{"hidden_size": 96, "intermediate_size": 256, "hidden_act": "reglu", "norm": "rmsnorm", "norm_place": "pre", "rope_theta": 10000.0, "qk_norm": false, "bias": "none", "init_std_up": 0.051, "init_std_down": 0.01, "learning_rate": 0.00356}
Each number is 128 + 32 x the weight over the matrix's rms, rounded and kept within 0 to 255. Layers, rows and columns count from 0. Numbers have three digits each.

# up: layer 3 MLP up, 256x96, rms 0.144, rows 140-225, columns 0-47
# down: layer 3 MLP down (transposed), 256x96, rms 0.134, rows 140-225, columns 0-47
# gate: layer 3 MLP gate, 256x96, rms 0.141, rows 141-225, columns 0-47
up140:087102122060152142094127094156174164115203071130130136185047060076069123109108140183091129133120109142130172097094142120137139082097191140175155
down140:135117121157111163101118129131158107077131037158161090122138148041195165128097150130150137105051148141150126107194114114099198178130078168186086
gate141:139099172132173145145129131154115210067138138118164102070161114177154110181138154091155125104089134073112154104110154118157118125122186115104185
up141:051105131091074114082085120127028094151157053193148126205154144119106120096138081174173117104149170091156131110157117085091084096127115096115161
down141:078157095125140120134151155088132137157147120139131171092087105069186170174175081121145042105143196080096191120095117180068101121072127132135082
gate142:128146169173103147144121132098111076071132151131115147133114129109156111148127123143190093136095131152112170101147195174153122165071167129150122
up142:161152080095141107155122167120173195159142139155159111126127197119114119136168127125096154130141113133148076178172102096141152024111160121196136
down142:146096090116142134167100175132162080093134126138179128154134094146165185174138110123149115181166189094141145171154145106179110157134105146154149
gate143:173163099159060212153099171141075130121151212182151154147180155145180174125138086133146120103145130118089143129146166103135155168145097126159123
up143:173126137195099191146108181109131090147134154138133142158167145170146163140165114147121129087170178088086124112152137136120151163116080130138105
down143:128128164144085101122126150117103145155127072133125164171102110109061156066125121154144136122096150090112155175157107094070122134108140044168158
gate144:094140157163085182131108108091150081083131176104116083067115169154185135156136141118141086084164073164125154170193181136148104187137142144059109
up144:086129142102155205096094162140176194185137146193183153124136131107080163131117124158129173074092164090121153097169139133143115132119104141101075
down144:135144158075112158119126152117118097124086117117149123120099088068099161141109136100134144171137107165149130106125120151133109112096128162141204
gate145:130171089148125153110100168078105129110124121113120169102131125138141110139152111127135128153161169138054104061093130145159117145121120134146157
up145:148152096157161122103119172101112123133115088107107194123139138146123103137155136157139127160164177132053105085072113138148134131120130147139160
down145:120127130122132101159136120210132143164098146141139113148128102114128096128093159114147112073064092098136125144163152126107124141152135133113107
gate146:093120103137174172115129190067100115102119110147111144146227110082149139148155064148108125123113109068133167134165156156124122155130153164105146
up146:157120167120123101169082094183133157137133181134149147140054122135128125131109177147129156107144178165111118132143092085121169120112116131128097
down146:089158107069138143096096172101130134150108163112152121107106150144162108108128124156165157183116147090144167087127126171139084142148137159066114
gate147:142157173116146115137134186166103052088125146123134112141175101124151100172136082078108142168169099177129086087062141140155145112209106116154179
up147:145142129134127160184125151087160149143111171131129157116127142153147131095171206162130141111160148141101133133240127131119071136078152146111112
down147:133149125096166149096109133165105104121174094123152141127088107112109231161117100102132136167112141123140181131076084142149136096146136097150158
gate148:116099105152128099135146107065097103083193137149149065106101177116149163161081144120170074171186161140131169097161202189147135095108105106140134
up148:087159166087146086087125138186168153139064100144156158121105085137110129174165120184108110103100132098139106172098104071115135130150146121124168
down148:163161092162175153175088138149122142130120147117118171102137088163133103126123082146126148186163131082099126096082137140143118151122123102065139
gate149:120119123104182116130159182165133135099168123147182160130102133111173146137183136143178163113085133106112158126101136108165192124122142185140145
up149:166175091133104120098082133143097123107178180131104100192132067129156108093138127136067134078139107131127139157174138119088071173136124140133125
down149:123165081142164106177071119066102130116130183125122129129155121079146174083120148116128139149115139112104147158138177137133108152123126123087111
gate150:120110071167155145118116106100162098065168132153091109088102091151115116120134082127160088136111120156130126094105141205133167105135134107075213
up150:117115186124096051150148117206181071131149116094099088082070131120107130132129141101150123166139128183194156100067143155123102073074154143046149
down150:119110059117143140114134192084056139173131155139080132150203153129079073138130093157071167148137088167120084059119129080073167074121108122121150
gate151:136165165186224105119123132093105136073137188139192091175109128112164130177139150169136133132203166116055118174182150116172079124114168127131102
up151:070176146139126128140058131100065095125133193173160069151191109132103081132090097140184131121205170132080095148175096126136176117113084131094134
down151:117034128089108099108153072140111153124152040106106139119120149125068126101145085093159161154139079131156135134152131072162149128134139119121158
gate152:150123071136135162151084142175112130133143099103120158134174157121144152137166078143119143093110093114093150127131116149153116133158110161087107
up152:117119128109088150170129140103160101144141115080096074102138153112111125129175152136124133117159124128111105076121128138115168149030142112103103
down152:144144154145116097123136154158123087128205140109153160125168092143115112159121131142062112127138116136139098117132095137158175068088125122122111
gate153:094161098143151163139089153090127103097155139127165154122170094165149098142178110107121108133086210080130139160151118199158098105149178125108111
up153:129132200112145142116109099124146112121089109167147121115124079133108091134163093114138098147040110105139132136131128183131133075104160167088107
down153:162123087151112160164171102149151122175131123135172152128160126116092144145145125130095112089072164086137159107125122156164064136121105111153133
gate154:160141120082110183111111194083076136168125090115144114068114158150150174124149065140142073119152101087134168130162179074164090130182127180137195
up154:119131096123149096140092162127194159134125147142145160134129193182133157158089190070172127163196104093116129118194141169098132107090170079129108
down154:141055152087139176152139106139151160143154117104129082128134117177155043106154168094134134054117103136143146166030101144149145135081094138132156
gate155:062149108115124129116085171149123109126161132130137209150138114139123106159132136136102161150119130142129167095137116142135113137102164126045151
up155:116125148111127119122099171108131133114125141203145134138110101125134102168133110122097094128131130151169159111146126173110137116130121047149154
down155:124109155144144134128215162119105170178103118130092164101112095125082105136128118134116132114102091141101108158133090155134153133115151114158111
gate156:156148140147142145147044149097125158086135116165130146111172172092181149099164106145178099147176169126073154054152144108172149170091119115114125
up156:157097133133138090159202095153153101133198140131132131127097092112057079156113165122090154111120095141131122113108128178169133116162199144133165
down156:185107104053130107107135110058028132141171156180159092135059148114135124161096117163185145145131145110095176127084202141149066175164087125023103
gate157:111190142161193171107087068083092069117178153146167148130144135152174185128133097098133078139115179106127126141115098149128126165149134112119146
up157:124140149100106097116170185193114177109087154162118173115133129087139128158164120150142168057120111128121140089124151104130144101105117173111127
down157:121090129061101154178139156078144106085138175136189148097145114055131159124117090113163116169130083119093165111124160146143107119158124231165159
gate158:140178135151201110172107186101084125106112127138164188123192116074163114137225087120136112136196147156136102111128111162138100159133137111113113
up158:087093102102089149106203092128130195135142171173079119169070118132121161130089211151098104126109120115150150158140151123115199080116120188151133
down158:173156134155117157144078160098140121115147125125146137139164145080144175087165155129108122157119178133134132105124143152146074197085133156090104
gate159:162186166122145175132103164120068139111154159122132093051101107130121110168153091065160159137163145156113162100090149135149117201077133077122160
up159:084156119131072140113198142155146113100155143156144187167169109142145153132122181135157088123105192045105111149222161115112133094108176190103080
down159:130136079141100123146125127114140113113163077105156090165119133107137208106130116171141094191170174176150122125118098074136092117128115074095075
gate160:116161128172137139116118119109129116127115162103188118156109171116121141102148184149130121137230193092083116082173139131194092167099083123095136
up160:119087156080115103101138110120075169121157147147089145141112100119149119137110101124151101134071138111154090219124139097096129118152146156138101
down160:171164152132123170132140132122115146127091169105178159115100072120129071122138112125136128164128130131174105137060099049137115133147150210126140
gate161:088169118134121147166109183104080117109158117094147087117169169163124159140150160090115103074156129111059114112130161153149120133127142152099133
up161:179111165086140119087141090121147151101115115158112144119078103088142112122132129136139100192097100160163142106123036154153177162122149075172135
down161:084164133146127178088120146074149121146180123176155198101152118153130080134140099165074159160082160165133109119154155188145163088145103104145129
gate162:138114159126138140120158116079117104120094191120121081139147133131132187100117123158183054128139183123076149107122151116140104124099123170127111
up162:134141159155111103143127140094106082109152118101109123162188098146109157125146128084163118108149090102147143066102088114123133175036052109111137
down162:170134110135138118166128153140122132143166113184101144158150140112095109121155126108103139137122106087143115077139206169144153135110083105079134
gate163:126112150173187137169130118061131101113169136199205142124094161142127117147099152114119129137091185148156150116137175186119110091140142120100128
up163:123110177115111121118143127120135114150107120132134099163202079133115182114146101147110117131122121138091099076078091091134178142105114106112161
down163:106155071154130171167165172142128071052132117126137114107132165076169127095150140142159186168171102137159169122127104150135076125112197125115135
gate164:137169109187205113144119154068141119082220109139187119089091180112145144161095114132161110151130142160113143164076132152153112194139090121112157
up164:145094081119085197079100166120181100151120139127127168144180055172113133133157152116143130092179222059096112133180131099106121066172158091091079
down164:147137059142137137156102092159091074124107147140100175138145108096226063074134130084192143117133171136100084162189131126127072183091153083156132
gate165:133094139123116124176108124138082093131187117169139166095119094125137114217144095098115120117097112119131155112122144095155174091180174089130131
up165:146148164138105153178079143180095130150147142099152167137121100145095111135179121092122206109090105117125127101125149068162126134145156177136130
down165:080127162111113140105145122097156157113028167088179089118148159144162035126126094139124167128101091143125123130130149128099164103121094075103085
gate166:164099158141143174103086152113106143111172171156102115167174100130131143100156105133214124108156224093110159111140125156162072170078082139112139
up166:092153118144042158153157116124112130151136098099101098077127149143157126131086182152062098150134144136108084177141136139094196098174146161080110
down166:087093090139174092138125131086096094128111163137151062104141172083159194108134128155142109151163169152115144136132135104100113168100122188157138
gate167:157074102186141144128146190157095101082182118078166141171122132120130175124145090170162166128075159139191131125133150084168124176122126143070162
up167:146126098157154128122141149153148160160179147063196133129121147096145115124141125139155152171134214072092108183190162128150136171117131198094144
down167:081093111125148153136155119117100072131125133132118019113128104173115153092125188154114170139140160143144087124103148177156149148091113108141126
gate168:147145136167091109136144132169088127049111109123140138110131097154109118123117066188211147081160160178134115113208130088153128111123133157132155
up168:124116115109100134121114105132123147110147106187141159135110052150103089084183148157191101135183161148088106149153079135117127132106199117104108
down168:136118139155076083133127127159173106149134098076170156081109155124144070173070103102133094067145148088104171171121095153110147095113119142069150
gate169:130156141147075161125084140125071122122156106104170148126145200076190144161065086174173079082114072104182158165107176080155112160159113102162204
up169:067107149128042170190095060149145082140099066133132168138100115068199114155094112145129120058126141162168090074078138153139137094191140073166108
down169:170129136144093086163169154157157152112101137104157089128140188217133092099133085130051160129136141198174120106093121147103147108113087134134070
gate170:148111135175100130140064112144126156129187113104138141118159097155136156160195109102196088062074122131124161078129117113150063106100168191106171
up170:119169169095169168101128178117098110067160117171150117111121066154115090110196112074176087114141091133149087117192120144136177119160148080097190
down170:139143048138128152084105205124144135160172110116131160093175125153117106032119150112140142128138173151197128171129128127124135112160122086132097
gate171:115126098132106185180123124119136090124138141132138180136145141128151127101103080068126127112118106133192145186101126169141108116154191111092127
up171:151176092142109165167120130106142105141123099142184140134132125102150113069129096100109165199132146082155144134092141100105123115073162150121120
down171:120117144132072136119129123153160105138106117134087125145128147149103123112160132109162106059160135219132120133148054122096142102151148140181077
gate172:096161114151090164085098161145101102142131124094167096116127122108117177162132082143138074149135118111130169117101130133203089137111137091094166
up172:101137128084057152090168102141103118137102143126157102096091113122144162106148111164100146147150027121104172131096165118135146132087111153108164
down172:107152135161153101074114106081146136132132109075071159130130150190070164135083068130088161109096145137132143058133094095075101134111079105115085
gate173:141157117100094174131116054094061111141133123101139120100100151130139114146117070069103055156141073181128186149077094169148133137133111095126170
up173:095100142187109118112130141162142102086137164187147143142185071167073084148125127092145154123095121066122109095121150097138152071150125151111129
down173:162138087103133104144122146114074118162132081121092129152104096059140175132105176101113127151156182134109118085152124113102141174116153107157122
gate174:143124112102083096140127146122136138086122112132098089143144064105138119180114114109185114168181143142138145077181125120154115147088133163117177
up174:163114138156105106128141105152046207191116128120160164172112120115125147110143144126184166095111108145171149085104129109111121127126118182162082
down174:130086155166156129174188161134076173127083179106135103102079131119127166147125096076086128138135120128110128135124133076115115079160186165140123
gate175:105155195081132161143125125083154050077121143117127128069124162100153154173109128110131119125195094146095133088108112144159101138193154088062169
up175:127073166161144106098160079188165062172073102147067087106076103191065150108056141104122112109093105179168179160062080168092105096148144050109104
down175:140173096163168131150079072154112114113118124103129097135112115096177157087172108117144113108119144096101137119116191095082111158080075145142180
gate176:155149197154218122085081083104047090069124137153146166137127082098177106150109126152197146119055116140164111092078099101176130136108126117119152
up176:140086083099137111142127198146198160094112114046130137095162160130081127137138102092126116109128141144116127085115130127064099200198107123133163
down176:182075145148150136139158117166079117106159129143149078131053115178128193153134087157140089186152159189154168125124179145164120139088132142111106
gate177:170111163121145153110078132078151094081133174157238178140146082135114118136165138168191130127103119096166098129121138095172147183087158111110109
up177:126115159113144135114082136102095129071112095191135121120163067111154115129167083146152093168138119105142090140089110144153170134168119148146117
down177:137156083134101157117168110077149162157118110148117105140132081092139120082136177130129084170126117145098053086097117062150075176140071110167149
gate178:130187109081135159113133173101161113118125179113131124130138104116130120156169118088107078151153129080092153119151096146110106115090179117093191
up178:135137117115079104109145159120140128121105170081117156120119172126153150143148143143145062080134105108119137105152119189119115135071145152140172
down178:107159142077165120103080082203156035068139119116145135140148108156098148104144130110114164144119104134138176150132085144105188117118128170156131
gate179:058124114111136116155153172115125138122101094122162109082118068145140113159172121072135092113110169076181136095161148103164137070122109054086191
up179:146110128152153115121088127138152122115152120167165066142174130122112135090160147106123140131100147119145137178151097132132092159122163135160131
down179:124179130136106137167078104143083146136103153095190113071148109176189161131133114109187138151118090126131142111141151115133109111123129138078144
gate180:121192079147125171142141136184128105101099105091086124078127198116102104120174152122180126101140089083098142149171182118172142137107169142124127
up180:114189075110099153128145138150146126158093201073118136148106163140156132110167157151146182088165067072108172132174139081123116108070148182166064
down180:143101126125140130170113140122217065147133103106115086113136135174130064129107134128118087116074078113153112156113077149111129091167130125107099
gate181:079121138169097153148114113126140143108151162129123117089125170135137164147131061162106072123128099144161159114133093114146060127143145034160126
up181:138095104157107118061173138133097168105069144086122124154087124117130102157158156162163178063094086070096140113127159150119173166105173160124140
down181:163159055102175136139178142125099111108104046131143159165134144127183124094105123095152095156208150218116150085126140124166147122131160157120136
gate182:090127158154133144143070149120082122059111135173105114110120148168118150128148126172119104117114140146093135132130087141138082124205153140104135
up182:152088094153134084143137154112150115184117079046144155125150102109141098149217154071188138124112105127115141107098144144134106110085121141153148
down182:132124079188165124131070138079139122138129122155116145066100159104182163200144139173117161137153158145128114081127125150138073115114126145140109
gate183:069162082092127145125123140122084138070191173110093133133118149096131110137140112162168099125109162108149088105143162163205075110148158101111153
up183:086160094009086110116153149132095167137139088070052082154090188157141127123142148107152043180075130165137127154180211156171065078079161102175157
down183:102138149091147084140169066167099120182067178160133085157145113090132134108103148089187141090140144105177139141165085136118193167088123164173181
gate184:112146090145134108215120167174120178127145120115122172123105140041165168153138145187121104127144106139162123111128180118197091120143132162085143
up184:127186089136110117199092197147145129167115094058064121110124096171158173148162140098097109168131107099105137102170168143183143071138112183104099
down184:123169152146086106116217042116159158147093044165113100107096101134179103076083111153143120165146105118074147146141133147153062077092117130129110
gate185:153177112067141116095105136138117064100129179211131167114134106123253125207122120146176145144140143109134152131124143194152106082160147184137138
up185:164041165137174126114129174124151145132139147139185123137144151113119132069149163185152114079129187099177144105128123064132109133063124141103110
down185:112129178101118154133083120166140097127119119147141033106161148044137130138136092105158134139160103123081078111079143154151169138125106132094135
gate186:114130171109129157171131154064157083091162109133147094133214129137124105116163104131182098134108188077077107146164146130188132103147160079123126
up186:163109088111174076084148111145095232125152101169095133098078147129151124112103117168108160163128098175156119102164126126110159143105124195111135
down186:173168155104120188155124125091170095092110159111166129117189153045137141055086163145097151154135126152117154117081135160179051166175086117072119
gate187:144144090142150108158141164127136123164167152132147168130095165119117088173137134134092138142148112087105122110106164142126140095169121115147154
up187:133159167156167142140143120096152084106104085143114139107114172134108109171142113120122105089161130162137137123176114175104146120178143115129140
down187:158119142072110100116126142113114129120143124087114108152159086102142187101145108114145102161140139101119122122078129106142097139109114183126114
gate188:146104130105098124149131158137116154124156162153093088144108117118152127127132137133142133126150091130138168090149133132194095103144171177139116
up188:100074129106162095087125110124125163165125154176119117138085068140137139122125137182121183146126149093174178066118118134128106144122157154133116
down188:152093177122123144120140086136097092075113119152126095183121116101112061096080113158105098096104114098157167128120111117169112116149119091118108
gate189:086152105195136145124116129191141067136103129131160116092200081119127096108176043115133087114179160120098167129156141152118098169120097075108136
up189:191138172173098127143117104161119137132131150209155160115149193098162149131117149134143169114088143093162115132082141120131128124157171152170132
down189:096161138165122155110085137132118151130108106165182110121152102110130108107084131168088138126091097159121099140106050125134152139079131117140170
gate190:131129128108176170090123134121091143126154144189132129101149125148197207204195137130179110065150078036121119083091186199156091172129118156135165
up190:183120111069174162073151142133130128142137072172072120125158099172133154172115128121130156104151049064108208113059208212129094177124099158136114
down190:119142103100069115133069089119124132150160089122178063130069145151139046112107101170109135111109158147114144175118150074103157124134125143148048
gate191:108155102127132142154086139163133124145130204082139121082129101091176140129159128134120116068114092126126139126128175078146126129097095207099187
up191:152112181169123106065160110116057112138118136125131152101146116170109114156136100121217151084127132068122140093135137071075170188146103106173088
down191:118101118099107128130156133136193149138128123137126163134144172136021147093109090146111157114142104173117135134119106175158080099083158111117117
gate192:165216121156143210165150131052155105108122177163129090089142111115164111118115071106108104163179171074073136151153114188105148153141123109081170
up192:123162146149100120204125092125160086144131183147129099142104115113105122114118163081107208145146193094132124173170150139141123185098142121093102
down192:151078151129059095121149134144184083150124095079190103099116166097093113187115147106110112140131218137139104131113102082099104073150148092116094
gate193:145153106106144142107112139144115142123155146150110195163098116113165163195123088144176070100132132116130134158138143154138147149208169089161123
up193:142144181152125122138136141142139112111074118111162099117148188143120100033110124139123183126109119096083136158148154075135148099090100175082127
down193:089134110138146154156119091130155149142144163160161142123128081115165080154176091159114122143178083125088132116144143157135185152123156124129123
gate194:171136089127123101156101143146182103110137121152110127099092126070164125174126098172082105156110120160145144142118124172154149136100103120107164
up194:133130131148122109169176173115100127135161105057119062136142155140109191116183140159104119165138151121062085181159093121129149139126137141144118
down194:126160116179160124131073140139189121162102092174147169132128148136148190131137154108131110114107123142134123183123191162090110166070135137111129
gate195:142139124154166136119127184103133063100157152150135141178158136075130126152165106096102132135154112172136076125163096154169080104154096123152135
up195:163103134076095101112177102136092173131104104142087106098078108118148114149147111133116070128102101111179138140124136164147124107151146171112136
down195:137132130174094119162130174116127131161110110102125141116190161120086132101118096144123210178199176187131119104074131176123117139103191113134150
gate196:127199077103128111191115087109201197119122110157128134121132092149179125156149084150152113128120115112084120066137167128190159132114185122140161
up196:094162130168094135145139136062142114111119132105105096107171050082144141136180105069087156067091118091178108182093151098127075121096109175092149
down196:104099134078107132109133087083101151070130125159135116145118217176174054103093135135133113127118068133115105167104103149098160187180115155139145
gate197:104143149164100162227084164102095074121177166109085089118137120052120151122088137109132102164173181126088131161124163135193128113122134168097167
up197:115091119135114149087111090061139128109109071132169094102073140139057066130184122097178141163149116153126072098122125155094182121134114093181103
down197:125154169097119113061130149113050146064138051143155151123056193113130104121145112124114137114093121079153137111157088083157149117188113183121112
gate198:184110111171123164108120117088135176098111148122149217113220177146141219130186088103128082072144131130147128103204139124170147097170117154113134
up198:067179134144180132175111194173129129129166119195131132146142102146147139127147178158087127158163154152075129142119125117110134090146206109154111
down198:118085103164131140112064127206149147109140116104154163131093174088151157104096071096148072147207103136122188077118134096082103065154107158089133
gate199:134096062142110137122125160157117173137142125132123157104132136075118123126124094141139152096146117091100154130127149099113137113150120096137149
up199:150156163116132096146122127115112094128123128144114122180126152131149114140109094149120101190158154158132148109116129137176151141109139076153106
down199:106149089145151122084080142136138163156138146111130120100130134119113128144139117127102157155125073093102110156142136110122092166177088141126154
gate200:134135172160186084093130118127100136116116145129088127104079124128108142132121111114130158117107107091113169163113161127140133120170120130141162
up200:139121127124087107154140124100142129160150098127138133155148160117139098168118099111122118143141151148146124142126109080131193134132137103153116
down200:137135094132142164116085144140114132126163139128122122120154131113175113132108124115134104130148172103138111130092161135125135170148127114088142
gate201:114158100151170127155122142145099151125223143119163144050110144080168152147140096132118072145146201192124122093168137175140147122103162167122134
up201:174150165119120097104129096100139087093120130109122104192159088145133080128102107104181196109097086073063122185059124114139168163116087090128140
down201:139133171068078188130100085075101111080091107115146164141111113109163092134124101156143143164082084097109165106096158108154151119158138108146124
gate202:145141081099131167135117167117129089105219111120155134096116137127161137143160103113153040158163152198108123145125098118124170078123163160067157
up202:150053126120118078179183117145146095129102096155096129060087207124103140126084162132110146133053120122085132147103185179144153125125112181135138
down202:191145119194141102130092168158070100109136118112130143166122191107174141135132101116167155149103176139142116096199145181156146173188118135172178
gate203:143155104105161131136076137191139125067201139180157114129167138119109129173153114090163097149124125088135135147155121135156106083133215158106144
up203:190068166077128123158185046123151110125103106118117079119099086127077110133082129093101092119185175198162107118141152131175174156154114088113105
down203:179152093108091123180117215133048165114136109146150088133153120067092157110136180150188147100067170109115194085066139086095069197144087189119145
gate204:125154087198153150114141184085123115061167113111107083112124173115140142135134096144172052157098130134125094117124152160202159131136111096124197
up204:154117078201141093098108141113154155124108127115140139128106165180095157119137149131159135127067131164211105143064157131184142131118111112114092
down204:116139145111135136166089163117090110129136197083169194046162120209155127099156121157106114125145125176127126138145151140140070128154091084131114
gate205:129102108154113131152123113087108104140092130141161162160138118141103115123129125110125123076121122127140170092128138153117161107123106070145158
up205:107125161110129143097124109141111090107149142144077127075155118128134145141098108124117122139105168165126070160095127106132119137163157152121123
down205:157151132117149155164111130078105095157126157125158136134155135092114094110185121115135155135136103039134115125153138104102139141138131144098152
gate206:109100060096161120121083185155104108099141147100137169141138120091138146191157062142175087143151165146168137145128139105166112169128137101082140
up206:159143152168105124124140079101160138136129148137139109083084169149119096084062145119104136075078069103092139120122152127111173068121172163145156
down206:156161158106144138141166139092113092135093161142121120164144145104152091125145152106113119078162147092090112113121163127153120124156151128151143
gate207:120092158163099118115055167066073103136131132153141122098192105146115145117148117188188145127111194088149088126165131130138119153120117131097124
up207:114095178120086102146129130124102128141092191135135117107115118158109163132130134100139162085111140094176128122183132114106162079098139092117122
down207:104127112154115115073109122102101100150120110149175064099143125128075060138108145140122156152061092182147143169155113055165089158079138114127106
gate208:095064143155067098131142071118164168125133163116177176100134121114159193153151110193215105147176102146102110137071184173158155099188142093084123
up208:121145134154084163125122137151102110194121208090154159145178136141170185153105121152143142089140102070097129132099145117141149123137115152143125
down208:137136112116095127122147149172166151078090143178117142114142166173137096172148102107113057095112080112172097169122124153188156029115150128093146
gate209:093139079114183137051125146174075137079147154103098126098141124118135160175120100166173122116083103131151136107112151099170085117177077151113137
up209:145131086162135184123163131105255047119063070102066142129077120072078153132086071081048158150083105150137109103152127136124101122150084147108135
down209:143124079078148136086148204160126153135113103135163131139115150106159081168129155080051174087102076120134060113142143105195094107175116143140122
gate210:173131063123128111157102151120121126107118108235141133102124096088196149127139090108126107135165136124155097124140138066142075119154147136138142
up210:087119138090159123104119160132114119157134151069170120134110154164123104142110161152102134186112135124093145116097129203149138130074137171139136
down210:146118201153136172166118141066081150102127151146136096152162116154143158106171092104136134116104086116177100161156122068151125182175114134145146
gate211:131161105135090183131100179125090119102147157083123099103135121129128141162137116070196058170128191140127102087109190116205074211176132170071152
up211:144135113122091143116110135123146123120089174056120104114063115123088168136108161109144154170061149116119176134096223134191109153130133169112101
down211:059173137096085129110128132090104148133157135191105113148125116130131146104109144137110073093146120139065114040149082140103073147067148168155160
gate212:109121105093160103099108159093091133109170185192149131109138086113153104168191114140137097051155147095137110110153127124173114132181171116105158
up212:129160160214082200119092115082173119159086121112110103208190141175065162079183128133110104160147159097065118082099110125115144144077058102129102
down212:199128133177081112174133158139093123115132058147166155117118208115114116093130085158178218148173100134131108042120141165173141114099112112125136
gate213:115134148110121089187093106106102112120126112223096149136185146114192098110115169146194106107188164143129149116126117150174105049105169143152151
up213:167084152045144113142136111183169172120162117086121193132112067113067145168134126106144120162075083121136134078075121091098133145089087170146159
down213:124151174115146121094144147164116131141138161167135138161114158127100150167132096143189076103186133133123121181156153178133151119086098076101095
gate214:168153148087091129122096123146113087116139100130096123126145110117138115171118122104104108115116093145161120078115114162079091164155060113148150
up214:119131077131113161122132169110139155161068081081115086134119100112117154118108142126106106085088078093162140139155117161126090135138110103128113
down214:155088133102141150119099114130123085138128141155127096127129098166132218109120121126067116178116157085117193127106135137132134078151113141101154
gate215:067165120158120129161126088114106095122164153129108148089073182095178126154105120112115086056114133141151142151133135162152113130176141089070181
up215:092161069119142111131181159130123109127094112099096098104098117067155120125108125190120076095198145144164135098114119134115102114124058149172147
down215:133088188130157144098157121107143177126146154116076191143106110199087077127183119123100163135096106152117083119139079132134152065085135106104105
gate216:110142116108192122110115169117072133127139175136122121131122154128132142138156104190209121124131118126121121125110112169137127173186080153092142
up216:173145096148161116118159195104081112134103079080118084136116156131138158147163138135198152129122121116134131127104132135127096217134044161114123
down216:103084161127058133123134098151135130118132133052145147117104083150099121101083107128091124110080105091150080150132157170136128116118133075086127
gate217:089142115124072132107134140175174105100153129138166137115156166112128150136095132092216120088130106094149127108101095108156120126163153157066123
up217:130062096139133141101177139168171135092099100128148156112138130149097124111086117096129105088092077148174182118084094073157108106163093134115179
down217:083109118093150071133117151129154114188212075088121118139200145126142125158136102101101173126158081143129116141151174136108083124105139066088121
gate218:124136174158150114170076118097161103137098161154159128152145189094124092101108089158092109150165161143122120137116138148140113135148136125116138
up218:106122150147137112105111135123136118105122147124152091120124135133108112112094111119110117119135120127141113134090105128123151143132093103120136
down218:133106094092069095083168138151105152141147132092118129131147119127109092157181151129128089100105117050150158127165157069142122109125151123151136
gate219:159151184192206175135123082077119125089126119095143117133127089098167094103174088132172090121135136077188229114095136108137104231127138131099168
up219:159159151133173139177138093071186069127107186134085141148123095052154125132232153119117194117190144068140129074105140169121148129104115096072185
down219:128102116113097157073062123183175185194126164128176131063193112181144104127149099177081183144135148162089110098095108120094144166082096099141089
gate220:146124124128136142174121115033186042118123141135137100163154117148152152167170052100127146169200119112107141100092127143145122149128121066141168
up220:146164108135096107164095151094155113130125100120145173152155178122131138146167095133128145090174146096122114150125127109111094124089144166137150
down220:117145141085141134184063111188091107178112136157191089146108105128143108071151095127147074084078084109130171119114134145107130164178091088145112
gate221:143144112181146224127122132134121119131152115129112160127135098135112139129188093083163143126135073117171107110132112082127038095153167158088168
up221:136121193119081087123164068072119132140119072122152113168089098090155125079112133097174065118145116092127116055124124119165156131097105110167161
down221:129140175140080137153145182150126127150108166154128110169113111099132098141069095105110160106067116104143170056140128167153178113134160159140142
gate222:129115111152184109184124107120200114083185111143174187140141104133147183152112108168134135136175150122090110069125127141191170156120155167079151
up222:042157173094065156069135139153107114144076154126115079134131152127145122118151137118188095128116137158084100107122129127126112110169089089139104
down222:169089112172158137115091124093115128118125120124123134106094136193120144221104095103068073146137095134095116172113132125130161136084054135118100
gate223:136147087096158118131100135155129119077138181141103079055131114145131170137094109140104096056143112091099107112178157154150082108160188140098155
up223:145092089167134121141119169220141119111166132133213112137127014102111139148138131075168144105115139071154159130128159088139203157138176130067133
down223:110123109219142122117145108102112133050153120059109109121120161130216165129164121104144123163161152141132127126165198154088123143159114101207116
gate224:174166130101092115181102156161101095110115201114121204154159193147149132158156104154149107041116132104114123115128184083172094123211095200116176
up224:138160088194104196067142100139099049115149128115123150133136132145124181104082147091160153112109190156114124193159103130142182177146099068108147
down224:106202120070133101145074098134097096102123150100149120111098138136113163091122112138217143109118146128068140105108118183067189137109130128159162
gate225:161093126107144178112117174158130112099091133107133116117141113145168097131127031139160137117199098126170162125114146102146143114126102064114142
up225:103130106138133151108118173157137148146128174099135114123136169148137126152133128132138125059194125142166122130130167135122176143131086110118110
down225:100149153106152152104154116127229076135113105112078094104114095175106129122116161089158138110128143177140133114145105095201106102113129109130118